Each number is 128 + 24 x the weight over its row's rms, rounded and kept within 0 to 255. Layers, rows and columns count from 0. The size above them is the row's rms in percent of the matrix's.

# layer 5 MLP down (transposed), 640x160, rms 0.0945, rows 479-500, columns 0-159
size [ 55  35  28  36  16 132  76  67 129 141  38 143 133 149 143 126 121  53  58  26  32  45]
[[107 199 130 130 111 117 156 130 134 114 111 132  66 148 123 103 117  92 147 148 133  69 152 132  92 107 164 165 148 154 129 174 120 114 161 116 160 126 138 127 121 132 121 157 142 144 144 135 159 152 172 122 138 128 114 124  87 103 166 122 181  84 145 112 118  88 137 139 131  95 135 111 114 145 144 127 121 118 103 137 119 142  79 171 154 132 119 125 150  83 158 154 129 162 134 111 132 162  93 130 121 104 122 125 136 107 189 101  96 145  99 123 103 139 109 106 125 119 119 124 136 159  93 153 106 183 146 120 125 140 125 164 149 131 118  94 135  97 130 133 133 155 129 133 135 138 135 174  93 116 107 133 127 175 151 137 172 144 124 112]
 [148 136 106  96 141 145 116 123 162 161 163 144 151 144 135 128 136 156 100 149 137 134 108 132 135 157 108  90  83 128 115 149 155 136 101 140 143 102 119 165 104 121 134 111  89 121 129 111 123 168 102 115 110 176 122 155 106 148 170  99 148  88  90 135 161 159 144 147 113 122 113 121 153 133 121 119 136 137 115  91 112 100 158 141 137 173 113 127 126 143  99 140 146 167  99 163 100 150 160 143 134 166 111 156 138 176 113 155 148 125 113 145 168 115 146 138 170 127 151 104 175 103 131 107 113 163 157 117 166 103 116 158  80 171 125 160 126 138 159 151  87 125  94 150 146 166 134 163 133 122 127 109 109 146 185 124 111 112 112 106]
 [148 132 132 160 124 112 125 118 149 130 140 148 121 119 118 131 138  78 120 127 126  89 161 104  95  83 122 140 111 103 108 134 156 154 120 155 139 157 151 157 115 176 120  99 103 120 134 111 160 152 156 153 124 157 155 161 118 127 153 153 115 138 144  83  97 101 152 152 111 111 163 130 128 149 141 139 151 124 130 140 147 153 120 147 121 158  98 127 154  93 172 144 132 134 135 156 132 160 147  93 110 142 111 118 179 140  98 125  78 150 139 138  98 127 135 128 158 162 163 127 125 116 122 156 121  88 129 122 178 161 120 153 117 120 144 116 140 116 117 122  87 132 121 100 105  84 116 119 114 116 111 173 122 169 110 120 211 174 188 156]
 [108 118 146 120 165 141 123 142 118 124 116 112 163 145 132 154 112 138 139 161  86  71  92 111 101  86 116  96 142 160 141 149 107 138 133 156 131 127 111 126 134 158  73 153 157 147 156 139 137 106 130 142 166 126 132 151 130  67 126 137 130 118  99 133 121 170 161 122 147 111 145 116 147 107 160 174 183 159 123 126 135 135 120 149 156 140 163  98 118  90  64 138 128 108 130 114 131 125 167 100 152 163 116 112  79  93 125 132  90 145 154 184 138 135 138 120 119 120 137 114 107 172 112 122 152 128 152 135 157 113 113 120 152 145  99 141 143 109 125 137 156 187 124  96 148 134 146 160 116 121 128 120 124 130 106 119 192 145 127 104]
 [136 148 132 161 118  98  92 124 139 177 159 115 105 101 140  73 134  98 127 110 125 124 144 160 131 141 150 116 140 152  78 116 140 136 105  80 120 144 133 114 142 105 136 135 154 105  92 144 116 139 171 154 151 119 133 148 120 127 149  65 127 147 118 157 142 138 170 129  97 158 151 129 117 149 139 123  96 162  84  92 135 104 129 110 180 108 138 144 119 104  90 104 124 147 127 113 101 154 106 191 122 157 137 112  98 123 134  69 109 161 154  91 127 156 169 143 169  94 115 111 118  91 122  97 115 138 113 137 128 106 168 120 128 115 147 123 114 141 100 128 106 112 172 111 164 125 153 138 124 113 109 176 114 120 161 101 120 125 121 147]
 [101 119 159 107  97  59 100 137 153  96  77 160 103 124 126 101 116  86 125 130 118 132 103 166 111 164 104 107 145 132 129 146  74 162  78 118 115 134 127 108 104 160 120 150  76 115 113 112  92 116 134 126 135 142 125 141 126 129 145 107 153 108 129  90 147 151 195 165 120  86 116  97 156  97 127 119 123 154  81 122 115 143 134  84 149 134 113 162  98 150 160 156 131 135 123 122 146 148 111 139 141 131 111 141 130 186 130 114 127 128 117 120 173 111 116 172  92 125 145 103 121  81 117 146 126 109  93 117 116 135 126 108 123  98 131 103 125 149 137 178 105 104 133 129 101 155 158 158 128 102 111 121 128 136 122 111 129  96 109 105]
 [183 134 129  95 142 128 122 127 109 193 142 156 127  89 124 138 104 139 118 152 142 145 127 144 111 114 140 148 119 109 128 110 148 116  52 142  99 100 101 102 119 158 132 149 114 129 127 121 110 109 105 118 113 126 162 158 149 134 150 136 120  92 141 108 170 124  59 177  79 135  91 169 111 109 130 110 142 137 116 149  92  97 148 107 108 122 115 116 164 113 117 134 102 137  97 141 122 177 141 127 122 144 126 142 119 125 154 118 149 135 102 135 106 122 149 135 118 162 104 101 123 151 137 109 101 164 181 102 121 129 128 110 153 131 149 114 131 112 138 145 120 128  76 143 103 157 128 103  94 132 133  90 167 167  92 122 133 104 187 165]
 [146 114 131 110  56  83 134 136 103 131  75 156 135 131 105 161 128  74 143 107 118 117 140 105  84  71 156 150  99  87 123 130 138 123  92 113 146 139 125 134  89 107 133  68 170 123 118 122 120 171 110 131 146 107 131  93 139 117 143 163 127 179 133 119  75 151 138 119 168 122 126 129 183 103 127 119  86  87 153 131 135 111 116 118 126 127 147 109 140 122 173 126 135 105 147  91 125 117 152 109  92 100 114 124 126 162 137 130 150 122 153 110 100  92 107 122 126 116 144 176 117 143 110 132 123 110 125 103 124 140 168 123 154 123 147 142 135 130 111 117 133 105 158 104 140 148 150  97 114 121 175 125 125 171 148 118 125 125 167 150]
 [142  88  90 101 118 133 101 102 121 142 118 145 130 150 113  94 104 127 157 132 114  78 124  87 100 135 140 129 121 143 167 127 150 183 101 102 167  97 130 142 161 158 106 125 157  98 155 113  76 130 167 114  86 178 166 122 137 133 114 147 121 146 140 125 139 132  97 152 128 143 108 149 136 107 135 111 117 163 117  81 141 184 141 151 140  98 116 129 139 124 149 131 134 133 155 106 159 102 132  82 120 153 131 117 163 130 141 150 152 142 170 154  80 158  88 119 170  98 146 102 110 111 151 147  71 121 168 142 127 122 146 132 117 145 142 134 148  93 124  75 144 139 129 109 125 103 100 134 151 154 153 137 134 135 122 106 121 116 161 157]
 [116 160  76 116 128 130 100  91 118 142 108  96  95 141 176 125 131 112 171 136 123 177 110 116 114 141 155 157 146 133 111 105 144 148 141 131 102 163 154 139 115 123 141 133 128 105 127 159 128 145 139 129 135 114  91 108 170 133 139 110 113 175 106 116 132  69 159 123 120 152 188 117  99 166 139  83 143  99 131 156  69 122 129 104 142 144  80 159 183 113 127 136 116 101 106 137 111 114 134 123 136 109 130 148 108 164 118  94 119 138 120 119 110 121  84  98 122 158  84 106  89 103 143 139 132 154 150  92 109 104  94 153 168 112 133  94 122 112 133 129 129  92  85 128 137 144 113 127  88 112 116 128 135 147 130 109 124 143 180 112]
 [100 113 114 161 125 152  94 138 151 158  89 153 116 131 128 145 115 161 114 130 112 144  96 100  50 107 101 154 132  83 110 122 137 160 173 128 142 148 122 132 121 147  87 136 150  88 127 152  98 109 115 146 132 112 122 100 130 163 118 163 197 135  84 130 108 112 136 105 131 149 119 134  67 124 151 109 111 104  88  94 162 123 152 108 132 114  81 133 149 100 120 151  90 104 142 101 130 147 147 115 117 125 150 126 135 152 112 119 124 124 115 175 107 115 122 137 133 123 121 130  85 149 135 132 139 134 113 195  88 139 128 125 139  97 120 155 135 117 138  97 179 118 144 148  88 120 164 137 149 110 115 152 178 125 111 111 123 118 101 128]
 [112 115 121 162 134 127 174 144 119 107 117 117 133 133 128 104 144  84 132 137 157  91 125  79 138 105 152  94 102 154 132  99 153 146  83 109 122 116 154  82 147 168 118 142 122 120  79  99 140 151 159 158 120 187 116 163 120 154 105 111 136 128  62 140 172 127 125 106 135 132 128 119 156 161 140 144 123 148 145  95 121 132 127 107 183 114 148 148  86 118 150 120 136 116 129 148 151 140 119 128 138 171  85 120 163 104  88 148 167 117 141 159  89 141 116 122 122  79 127 129 138 105 136  91  94 135 103 109 106  97 143 115 105  93 108 127 115 131 145 129 152 138 132 123 130 122 134 151 153 143 156 159 115 101  87 116 171  93  96 156]
 [128 131 114 139 113 119 116 123 100 167  97 120 116 120 132  97 149 111 117 117 130 144 123  82  93 113 140 150 126 140  73 132 221 122 126 111 120 122 161 121 179  85 129 105 167 101 134 148 138 108 103 129 143 106 127 152 113 148 117 128 114 122 117 166 177  83 136 151 191 153 112 101 111 144 145  89 135  93 160 133 130 113 160 144 144 136 118 108 140 135 144 133 162 126 151 144 142 122 140 122 131  83  99 116  97 130 124 111  70 111 114 124 126 143 132 127 119 119  99 150 105  95 134 147 105 124 134 160 136  98 149 113 174 106 166 112  81 182 121 135 122 150 118 138 147 129 191 123 128 122 136 143 128 142  82 134 164 121 148 100]
 [ 99 133 106 138 182 150 149 120 172 133 140 116 112 147 135 145 119 161 133 155 137 130 136 117 123  83 149 111 110  96 152 157 105 153 115 168 161 129 101 146 128 132 125 146 131 106 120 100 116 114 125 143 160 115 147 139 137 180 105 123 171  87 102 119 120 100 100  96 186 148 152 115 177 139 136 138 132  94 117 120 152 149 108  95 167 106 166 158 112  93 101 145 146 109 118 132 111 130 177 123 117 156 187 132 143  81 112 116 110 130 158 119 164 101 125 155 169 119 103 120 137 131  87 134 155 158 131 146 136 109 152  80 131 131  85 112 135 145 129 158 127 101  90 153 128 114 135  80  92 158 141 137 120  87 118 108 129 144 127 156]
 [ 95 128 116 107 115 133  98 144 117  80 102 168 104 153 132 150 134 140 114  84 134 126 147  97 162 157 145  88 143 128 114 133 125 172 146 141 147 125 135 167  91 102 110 144 132 134 170 171 138 125 130 125  98 133 172 120 157 132 164 144 123 130 105 155 128 105  80 116 128 102 130 147 133 117 101 103  95 140 128 168 112 123 138 116  75 124  96 105 125 131  83 189 158 125 128 127 157 120 132 107 121 117 134  91 118 107 122 119 122 131 131 145 124 147 149 122 156 149 137 148 135 123 156 105 162 136  97 145  92  89 119 166 135 161 134 173 108 126 113  97 106 101  85 102 186 117 169  83 130  86 158 130 123 147 155 108 127  88 131  94]
 [140 115 126 138 121 131  94 115 156 115 131 159 127  96 168 135  91 118 173 135 124  97 120 110  71 154 115  94 117  92 103 104 127 135 139 116 119 156 133 142 111  81 131 112 117 129  92 139 190 134 144 103 147 135 158 168  78 102 135  96 140 116  91 147 147 118 155 133 112 133 124  91 151 133 122 141 176 133  90 100 140 121  75  84 143 104  92 129 164 103 103 118 146 151 100  72 106 120 103 151 147 106 127 162 122 132 159 181  98 141 148 109 150 138 134 153 114 116 124  89  87 137 120  93 133 119 169 149 139 122 125 149 112 127 129 163 135 141 116 149  86  92 110 123 114 130 136 101 109 102  97 105 102 142 111 135 140  96 154 120]
 [141 156 130 117 138 109 164 112 142 132 127 164 104 134 148 119 105  24 127 149 160 110 132 128 131 133 147 162 143 128 122 103 153 122   0 153 103 115 112 141 103 148 116 144  92 127 150 125 104 112 145 126 136 124 163 109  97  93 136  93 137  98 137 131 152 117 120 131 135 114 153 124 143 157 107 120 123  90 110 168 145 127 128 144 107 143 144 127 113 147 169 114 121 133 143 146 138 137 140 179 110 123 136 131 135 172 118 132 137 137 162 128 127 142 124 178 151 134 102 123 117 132 120  69 128 140 111 112 127  90 167 132 130 131 112 123 131 146 116  97 149 141 133  93 137 110 135 161 127 137 100 132 160 145 136 120  97 123 101 132]
 [153 112 124  89  91 153 176 123 134 115 130 141  93 182 158 141 107 141 145 117 166 132  62 141 122 104 128 147  95 126 116 143 143 103 142 127 134 134  87 143 101 166  92 118 168 137 151 167 160 166 145 112 109 106 139 155 103 120 119 102 105 129 121 114 105 101 117 127 135 115 143 162 130 133  89 123 115 128 124 105 136 131 116 105 167 147  98 145 102 143 150 161 132 197 132 116 115 103  90  96 132 129 135 112 117 134 140 174 140 135 145 144 152 143 138 100 119 161 141  77 213 157 118 116 108 162 130 147  86 134 137 109 158 130 155 154 104 153 123  93 107 112 142 111 132 120 139 171 128 116 112  98 105 147 131  98 141 123 146 121]
 [167 119 114 110 109 125 114 126 185 150 153 156  88 147 129 128 147 103 116 127 143 133 121 149 131 156 127 106 127 135 111 115 116 147 108 149 130  93 120 124 145 129 169 150 102 128  87 125 104 163 137 114 134 121 106 161 113 105 128 109 142 134 208 126 149 147 117 187 119 120 110 136  96 126 125 132  76 128 177 169 110  70 144 143 109 123 136 111  94 122 141 144 124 165 148 141 156 141 117 126 135 115 141 101 134 141 134 106 187 129 141 158 144 119 108 151 123 113 140  76 157 107 147  60 105  96 145 125 105 130 102 159 149  83 112 123 114 120 135 139 118 123 117 124  92  85 158  99 150 125 140 176 155  99 119 119  88 102 102 105]
 [154 134 141 130 146 109 107  93 153 110 151 144 128 162 125 113 141  72 159 142 136 126 156 144 105 148 110 123 116 137 166 101 122 127  17 130 136 129 154 114 167 151 115  97 131  95 117  76 139 120 145 150 159 121 126 115 154 104 127 137 139 150 118 137 115 133 188 118 191 135 142 128  91 130 151 152 135 106 127 131  86 125 120 174 164 137 122 133  97 101 132 169 111 111 121 158 136  95 181 133 131 148 111 135 161 120 128 125  79 105 153 139 150 151 124 182 123 107 111 105 137 114  96 104 123 113 158 141 145 101 101 140 136 116 113  90 126 105 112 132 133 124 143 108 159 127 149 146 106  98 152 142 152 130 163 107 143  95 128 126]
 [116  91 105 145 129 135 139 123  85 101  99 149 112  98 104 110 101  95 132 134 105 116 167 111 154  96 142 123 153 133 150 154 113 176 117 169 107 118 151 114 124 141 127 152 158 108 131 123 108 106 108 131 130 171 117 108 118  95 141 118 151 140  76 123  86 134 131 161 129 140 123 124 127 118 152 147  93 132 127 106  86 131 122  96 168 147 126 178  97 133 155 122 101 110 124 134 163 119 194 144 127 101 163  90 136 141 152 111  93 148 133 169 136 137 161 164 140 138  81 119 159 123 125  87  85 173 151 138 121 115 105 140 159 121 115 143 131 127  86  98 160 150 178 140 153 154 154 139  96 120 104 162 137 139 112 123 144 152  87 112]
 [129 158 130 117 114 133 137 116 110 130 103 150  86 128 128 153 106 102 140 121 172  83 124 141 143  87 169 140  76  85 105 121 170 105 106 125 136 126 176 114  77 158 119 104 175 149 114 155 168 153 141 112 181 123 100 109  76 122 100 131  91 130 133 108 126 153 161 116 138 181 112 159 100 138 139 124 131 167 149 131 154  99  98 136 126 149 125 137 139 134 149 124 147 149 112 146 133 116 127 132 132 107 132 108 147 109 100 155 154 138 168 131 118 152 125 117 154 122 170 113 173  71 130 111 141 172 122 156 132 147 113 133  78 144 108 132 136 122 119 147 158 160 127 117  95 103 107 126 145 106 126 136 127 172  71 112 123 124 114 150]]
# layer 5 MLP up, 640x160, rms 0.107, rows 480-500, columns 0-159
size [ 49  46  53  37 118  79  78 122 144  50 139 120 140 138 118 127  47  65  53  43  57]
[[137 106  96 136 160 149 137 175 136 124 140 105 157 160 142 138 105 134 124 143 139 131 115 144 167 124  79 120 123 149 138 159 101  85 172 187 149 132 104 164 153 112 150 118 124 155 152 104 113 110 107  97 120 126  79  91 154 101 146 139  95 110 150 133 135 144  74 112 146 110  85 125 168 138  93 129 109 111 106 142 157 176 155 150 145 118  91 132 143 152 138 105 123 124 105  70 135 126 159 114 128 129  98 114 103 155 107 138 156 123 122 142 169 107 125  94  83 145 119 138 117 148 162 140 180 150  99  94 131 158 150 131 118 158  93 182 167 118 126 144 124 139 115  99 134 148 124 116 132 129 151 115 104 105 102 138 117 151 120 107]
 [104 133  87  74 195 146 126 144 120 130 123 105 144 152 144 139 139 140 108 164 150 131 114 118  96 147 131 141 121 166 119 159 124 122 175 168 122 115  90 143 152 129 126 117 129 137 118 120 138 108  90 100 116 113 128 116 149 144 146 159  63 112 154 116 111 128 106 113 121 118 134 147 153 110 124  93  82 108  95 147 167 144 142 142  94  99 117 148 120 158  98 115 125  69 105 104 162  85 172 126 140 131 144 132  84 125 136 107 152 137 111  94 145  93 153  81  96 137 129 158 142 175 143 144 175 117 104 108 127 177 124 121 146 147 126 163 139 129 106 138 144 130 115 150 113 128 129  82 149 154 151 134  99 136  98 138 143 134 136  78]
 [119 100 117 126 164 167 140 146  94 111 159 123 143 148 125 142 118 171 135 145 159 122 102 154 143 131  92 119 154 153 144 156 129 108 175 171 144 104 137 149 182 116 146 109 105 171 119 106  95 122  71 106 171 179  99  85 117 145 117 122  97  80 163 115 142 153 130 116 139 112 111 148 107 133  96  95 115 105  92 140 124 139 139 124 113 123 128 111 136 161 154 109 132  97 124  92 124 101 164 122 104 103 101 131 122 141 109 111 166 150  93 121 153 132 136 111  93 134 141 135 113 130 124 163 162 103 123 108 104 160 125 116 122 160 118 198 120 126 127 144 145 118 118 113 134 116 139 104 124 140 161 138  87 104  76 173 110 149 151 100]
 [115 136 102 109 142 134 116 147 114 122 119  96 161 132 123 123 152 140 110 126 166 121  69  97 100 110 110  97 157 162 151 196 122 117 168 180 128 126 126 136 137 112 162 128 123 159 137 118 127 122  94 117 142 121 144 112 134 148 128 124  78 102 142 107 113 121 125 115 176 150 136 126 140  82 100 128 150 108 114 145 145 167 166 133  98 123  99 132 147 126 113 119 116 108 115  76 151 112 138 129 160 144  98 139  98 125 135  94 154 107  95 144 140  92 111 106 105 144 141 164 114 164 166 155 170 128  86 111  97 156  81 142 119 170 159 148 130 127 123 135 158 118 102 145 112 128 115 141  98  90 163 131  54 110 135 129 118 154 150 112]
 [143 127 122  89 147 148  87 132 127 113 111 174 164 145 124 170 160 153 120 172 156 180 124 130 120 101 115 150 139 160 120 165 158 114 166 133 146 132 130 175 109 132 120 137 112 137 142  86 128 125 134  95  85 120 132 125 134 126 173 159 117 129 149 103  99 135 139  90  90 153 151 136 135 121 145 123 135 125 100 129 164 107  88  91 146  95  86 133 124 131 102 134 108 126 122 106 153 154 135  80 100 176 155 134 106 123 126 146 137  96 103  85 125 134 108 109 103 127 156 132 123 172 101 109 153 168 115  85 126 148 141 125 141 154 115 141 148  86 132 123 132 105  63 123 128 151 111 142  96 130 115 140  93 167 125 144 165 176 141 107]
 [104 125  90 120 164 142 111 117 114 111 121 134 163 157 151 155 142 138 120 139 163 112  58 125 102 124 143 126 171 123 125 124 111  73 147 153 181 119 137 148 147  99 140 126 141 135 114 137 156  98  54 105 101 135 126 116 139 120 159 155 110 126 145 105 117 145 106 105 117 131  98 144 141 125  85  98  87 131 105 141 115 154 132 152 116  86 115 104 153 165  95 115 116 124 137  81 153 127 130 135 131 141  98 143 106 107 100 119 150 131 112 135 159  94  87 120  50 134 126 157 146 139 118 166 126 148  88  79 134 161 135 112 116 191 148 153 142 123 125 138 174 110 114 122 150 125 101 105 132 115 119 142 113 103 106 137 147 144 132 123]
 [104 122 107 105 141 153 118 134 109  96 128 106 157 180 174 112 145 159  86 125 149 144 119 137 113 135  95 102 115 152 162 113 135  78 128 162 174  97 122 147 136 137 144 132 102 141 148 124 157 126  65 139 115 117 133 120 106 148 140 148 116 117 127 141 119 142  94 111 140 102 147 131 176  95  90 103 129 103 109 125 124 171 145 137 105  93 133 108 141 141 138 156 106  75  93 103 150 137 120 121 171 129 119 150 118  98  90 144 111 104 106 135 140 132  86 105 156 161 164 145 139 164  89 166 130 130  87 123 112 186 145 159 124 147  88 158 116 127 119 149 119 159  98 103  94 164 114 149 111 134 120 122 106 137 112 135 146 147 162  95]
 [128 107 123  85 129 140 127 129 148 127 113 152 191 149 197 133  79 132 146 145 139 140 112 101 151 147 138 131 193 177 168 135 141 125 144 150 154 107 137 114 149 127 150 125 154 178 158 119 123 107 112 153 132 126 106 136 121 143 134 138 127 134 118 137 120 136  74 136 130 106 139  95 157  99 137 134 113 123 101 110 153 122 180 137 119  85  32 147  89 157 118 136 119 100 117 124 119  81 123 101 119 140 120 123 143 119  87  92 137 111 125 133 136 141  72 128 125  89 133 147  98 135 138 169 136 103  77 133 113 158 146 121 103 148 144 138 140 155 149 105 150 130 108 141 127 119 127 122 142 162 108 170 127 103 123 131 108 112 140 130]
 [134 116  83 125 132 130 107 163  98 159 107 125 155 153 161 119 130 116 119  84 122 121  71 143 141 128  99 143 175 144  94 149 107 122 128 153 136 117 127 134 128  46 114 163 119 140 104 101  84 135 135 112 138 114 128 123 112 120 157 120  84 140 122  86 129 116  93 139 115 145 118 114 137 129 124 104 152 105 120 145 124 136 128 125 128 102 156 122 121 154 106 132 136  92 124 106 107 122 140 116 161 137 135 109 108 160 174 133 119 160 106 114 185  61 158 152  56 151 141 118 152 136 152 132 133 157 119  85 144 147 131 134 132 186 128 123 112 159 141 134 112 142 108  92 103 128 150  80 153 130 127 168  83 141 102 108 123 131 155 112]
 [130 162 114 135 140 131  85 119 124 147 109  77 180 159 117 121 132 153 113 150 147 142 101 168 137 109 137 144 163 146 122 159  80 118 166 135 138 110 118 109 108 125 139 114  94 149 153 101 131 104  93 126 105 140  81 106 138 149  99 126  84 147 172 123 106 107 129 138 136 145  83 121 168  86 116 151 138 137  85 125 150 119 157  97 111 100  88 134 140 140  89  88 120 120 148 119 145 123 164 134 128  95  96 146 114 126 129 141 176 121 117 129 133 119 115  96  85 152 116 160 108 161 134 155 161 125  66 104 122 153 122 103 114 138 163 176 118 160 118 131 152 106 137 139 112 150 111  96 111 141 114 108  76 104 101 140 128 118 109  92]
 [134 117 124 105 149 128 149 121 117 106 128 134 153 151 149 126 124 135 125 146 165 170  91 102 177 154 145 137 124 180 169 121 122 111 142 147 153 155 163 142 186 125 158 124 130 175 143  74 136 112 117 122 159 126  85 137 138 146 125 131 123 105 166 139 154 132 128 115 156  99 131 136 150 134 126 178  90 162 144 144 137 152 155 147 136 103 127 160 138 159 126  97 122 122 114 125 151 122 143  93  99 118 107 115 102 106  94 104 125  90 155 128 172  89  95 115 121 122 156 125 123 135 144 149 139 118  79  89  96 153 132 104  89 170 122 131  91 162 134  91 134 117  75 163 162 130  99 124 144 128 142 177 129  96  92 112 124 143 143 112]
 [110 115 118 143 122 142 126  86  94 142 160 163 121 184 151 139 149 123 104 115 125 102 118  82 141 120 137 142 127 176 104 122 103 128 167 126 144 106 125 169 122 128 120 142 146 143 134 137 141 123 130  80 139 143 156  85 138 149 118 137  99 110 159 125 122 141 149 145 117 115 103 111 128 151 138 135 102  65 119 177 116 141 166 118  91 122 126  97 119 137 106 139 136 127 147 110 135 113 116 167 138 113 113 133 125 141 171 123 153 154 136 117 127 128 119 137 100  95  99 185  87 121 111 123 195 114 119  68  75 166 135 132  88 157 139 155 114 158 149 135 135  74 147 115 136 150 138 136 103 149 171 149 103 135 113 159 143 139 105  73]
 [158 158 130  84 129 123 157 122 101 154 169 104 121 119 124 124 164 139 103 128 143 130 126 103 114 120 114  76 130 144 118 198 132 100 142 124 137 101  91 111 120  81 129 119 120 129 118 118 127 138 111 100 113 136 114  70 129 175 111 144 117 152 112 149 120 148 106 129 190 151 108 150 142 141 100 135 125 115 103 187 150 173 131  86 129 132 144 125 105 185  81  83 129 120 104  92 122 153 136 117 131 107 144 139 128 122 100 127 168 136 112 157 185 101 124 151 119 130 150 165 124 170 155 115 127 137 134 110 136 113 141 145 122 119  93 141 121 139 113  96 154  96 122  99 158 146 113  87  99 156 146 120 101  96 133 130 139 124 159  84]
 [163  82 127 103 149 132 165 131 115 139 128  56 106 121 141 123  83 133 132 144 136 147 103 148  95 152  87 144  97 131 154 138 120 115 121 145 166 132  91 118 123 108 139 123 135 150 141 100 132 132 133 135 126 143  93 128 126 158 114 153  92 178 122 126 134 136 189  98 166 124 109 136 165 118 107 113 176 127 126 150 159 139 114 159 119 142 120  98 163 101 119  87 130  94 119  77 121  90 158 141 116 164 123 122  96 135 158 149 100 177 123  98 165 123 129 136 130 154 138 165 123 133  95 146 131 158 118  97 165 129  93 111 124  90 120 123 161 111 154 159  83  90 138 112  93 118  92 147 148 133  91  89 126 141 135 139 126 142 135 124]
 [149 159 119 163 122 138 161 124 139 102 122 116 137 128 101 177 149 128 119 121 144 107  93 126 121 131 119 107 144 118 165 126 155  97 138 125 152 112 105 135 146 106 160  99 142 129 141 110 120  78 116 132 144 116 121  93 117 122 136 109 108 120 168 132 133 134 121 115 123 103 135 108 140  89 142 113 137 142 148 117  72 161 138 181  90 109 104 147 117 153 142 113 110 122 101  99 143 129 129 122 105  99  78 111  88  91  75  95 175 115 134 128 145 145  74 126 132 122 150 140  99 151 159 151 122 119  59 145 144 121  92 157 100 139 131 158 158 167 120 131 128 117  77 147 153 122  82 144 160 117 128 200 115 163 114 145 123 159 142 144]
 [151 135  67 111 162 139 112 136 142 110 171 137 155 140 182 133 104 131 128 139 153 128 116 142 138 162 110 131 152 127 115 147 129 141 131 148 135 131  99 137 129 141 133 114  92  89 168 137  93  96 118 100 121  53 118 100 140 102 127 123 120 120 131  83 151 148 132 117 151 104 143 108 143 140  72 124  91 150 143 153 153 148 114 130 127 112 117 157 136 192  86 121 108 114 135 123 155 117 150 109 117 126 125 132  94 164 102 161 170 116  85 109 154 107 114 126 134 151 136 167 148 162 142 129 147 117  89 139  94 126 147 117 121 149 104 127  98 164 108 110 162 110 119  96 124 116 125 150 164  83 124 148 118  81  81 131  99 104 114  87]
 [140 115  84  98 149 122 111 151 124 117 147 128 144 143 179 126 125 161  92 115 107 156  89 134 127 129 130 114 184 157 160 141  88 107 177 135 143 113 103 180 103 117 172 129 127 139 134 121 122 125 114 143 162 121 123  83 155 116 140 172 111 107 142 166 118 136 118  98 156 141 128 110 156 129 121 105 134 116 101 172 179 170 143 150  85  64 134 119  97 118 103 127 113 123 112  65 130 147 162 119 151 142 134 135 108 109 151 136 143 158 123 150 130  73 117 111  94 154 135 160 106 132 141 159 152 121 131 123 154 162 101 134 142 122 141 175 148 107 136 108 155 153  93 120 132 159  98 106 128 156 123 123 122 135  98 149 114 156 104 117]
 [136 110 102 107 138 164 108 135  89 120 143 118 126 157 169 152 111 168 121 131 158 141 111 121 102 119 122 106 160 131 126 176 122  90 152 138 155 130 101 143 135  91 166 137 130 121 141 121 113 134  89  92 121 102 119 105 162 159 153 141  76 114 141 140 102 151 154 111 153 112  77 119 182 134  91 151 147 134 113 171 148 137 140 111  98  90  96 133 136 164  85 101 147 123 139 102 127 119 145 119 160 109 130 137 110 120 128 114 213 123  93 121 155 131 114 115 114 139 128 147 136 128 130 138 138 119 101  93 141 181  98 132  95 147 174 141 135 146 161 133 132 110 130 132 141 151 105 121 131 108 168 111  75 122  86 118 126 173 141 101]
 [151 126 130 121 166 144 117 143 128 113 127 113 152 165 180 171 137 145 100 148 167 146  97 117 150 115 100 120 136 142 116 138 116 113 146 168 149 102 126 153 140 117 170 123 133 153 142 115  97 110 104 109  98 107  91 111 126 114 153 140 102 145 141 136 105 149 105  87 146 124 118 151 173 109  95 139  97 129 108 134 170 178 130 132 139 123  90 136 132 154 110 119 105  71 120  99 118 130 162 117 119 145 113 116 120 138 150 102 153 134 126 154 143 143 107  79  90 166  90 198 119 142 150 147 166 142 113  95 114 176  99 142 112 172 108 161 143 154 104 138 163 127 104 123 124 168  92 120  89 130 120 135 108 127 115 153 110 168 149 110]
 [162 145 142 127 159 153 125 158 104  87 124  81 137 140 148 136 104 142 121 165 140 150  86 122 129 126 113 109 147 162 170 136 139 115 175 159 164 133  80 120 117 111 140 136  97 157 123 113  97 130 105 140 138 115  94 106 141 121 129 121  94 121 126 155 118 127  96 120 119  93 113 104 131 124  80  98 105 122 128 146 168 135 111 115 101 108 115 132 126 179  81  80 142 140 134  79 129 109 152 119 121 123  93 135 106  97 130 132 133 130 140 104 163  78 132  88  83 111 117 167  91 139 164 144 174 102  99  75 104 160 118  95  77 140 154 121 126 124 138 135 123 136 123  91 121 144  96 111 148 130 121 149  98 132 112 151 111 145 114  89]
 [133 135 110 129 139 150 148 130 140 110 177 114 165 156 173 174 127 156 145 151 140 136 101 103 110 134  97  92 151 165  96 164 119 111 156 167 146  88 116 152 115 130 118 138 132 121 170 112 147 148 114  99 114 145 131 109 140 144 157 141 124 100 148 142 174 125 102  83 140 116  86 135 148 124  82 124  94 125 126 123 153 164 155 153 121 116  93 125 121 157  83 120 131  98 124  77 138  99 150 118 151 151 152 165 101 122 138 134 136 103  99 134 122  96  99 110  56 130 131 144 148 149 130 149 153 123 134  76 130 174 154 124 144 135 111 192 139 117 120 152 165 110 110 147 124 124 118 118 158 144 139 140  87 126 131 180 126 131 132 125]]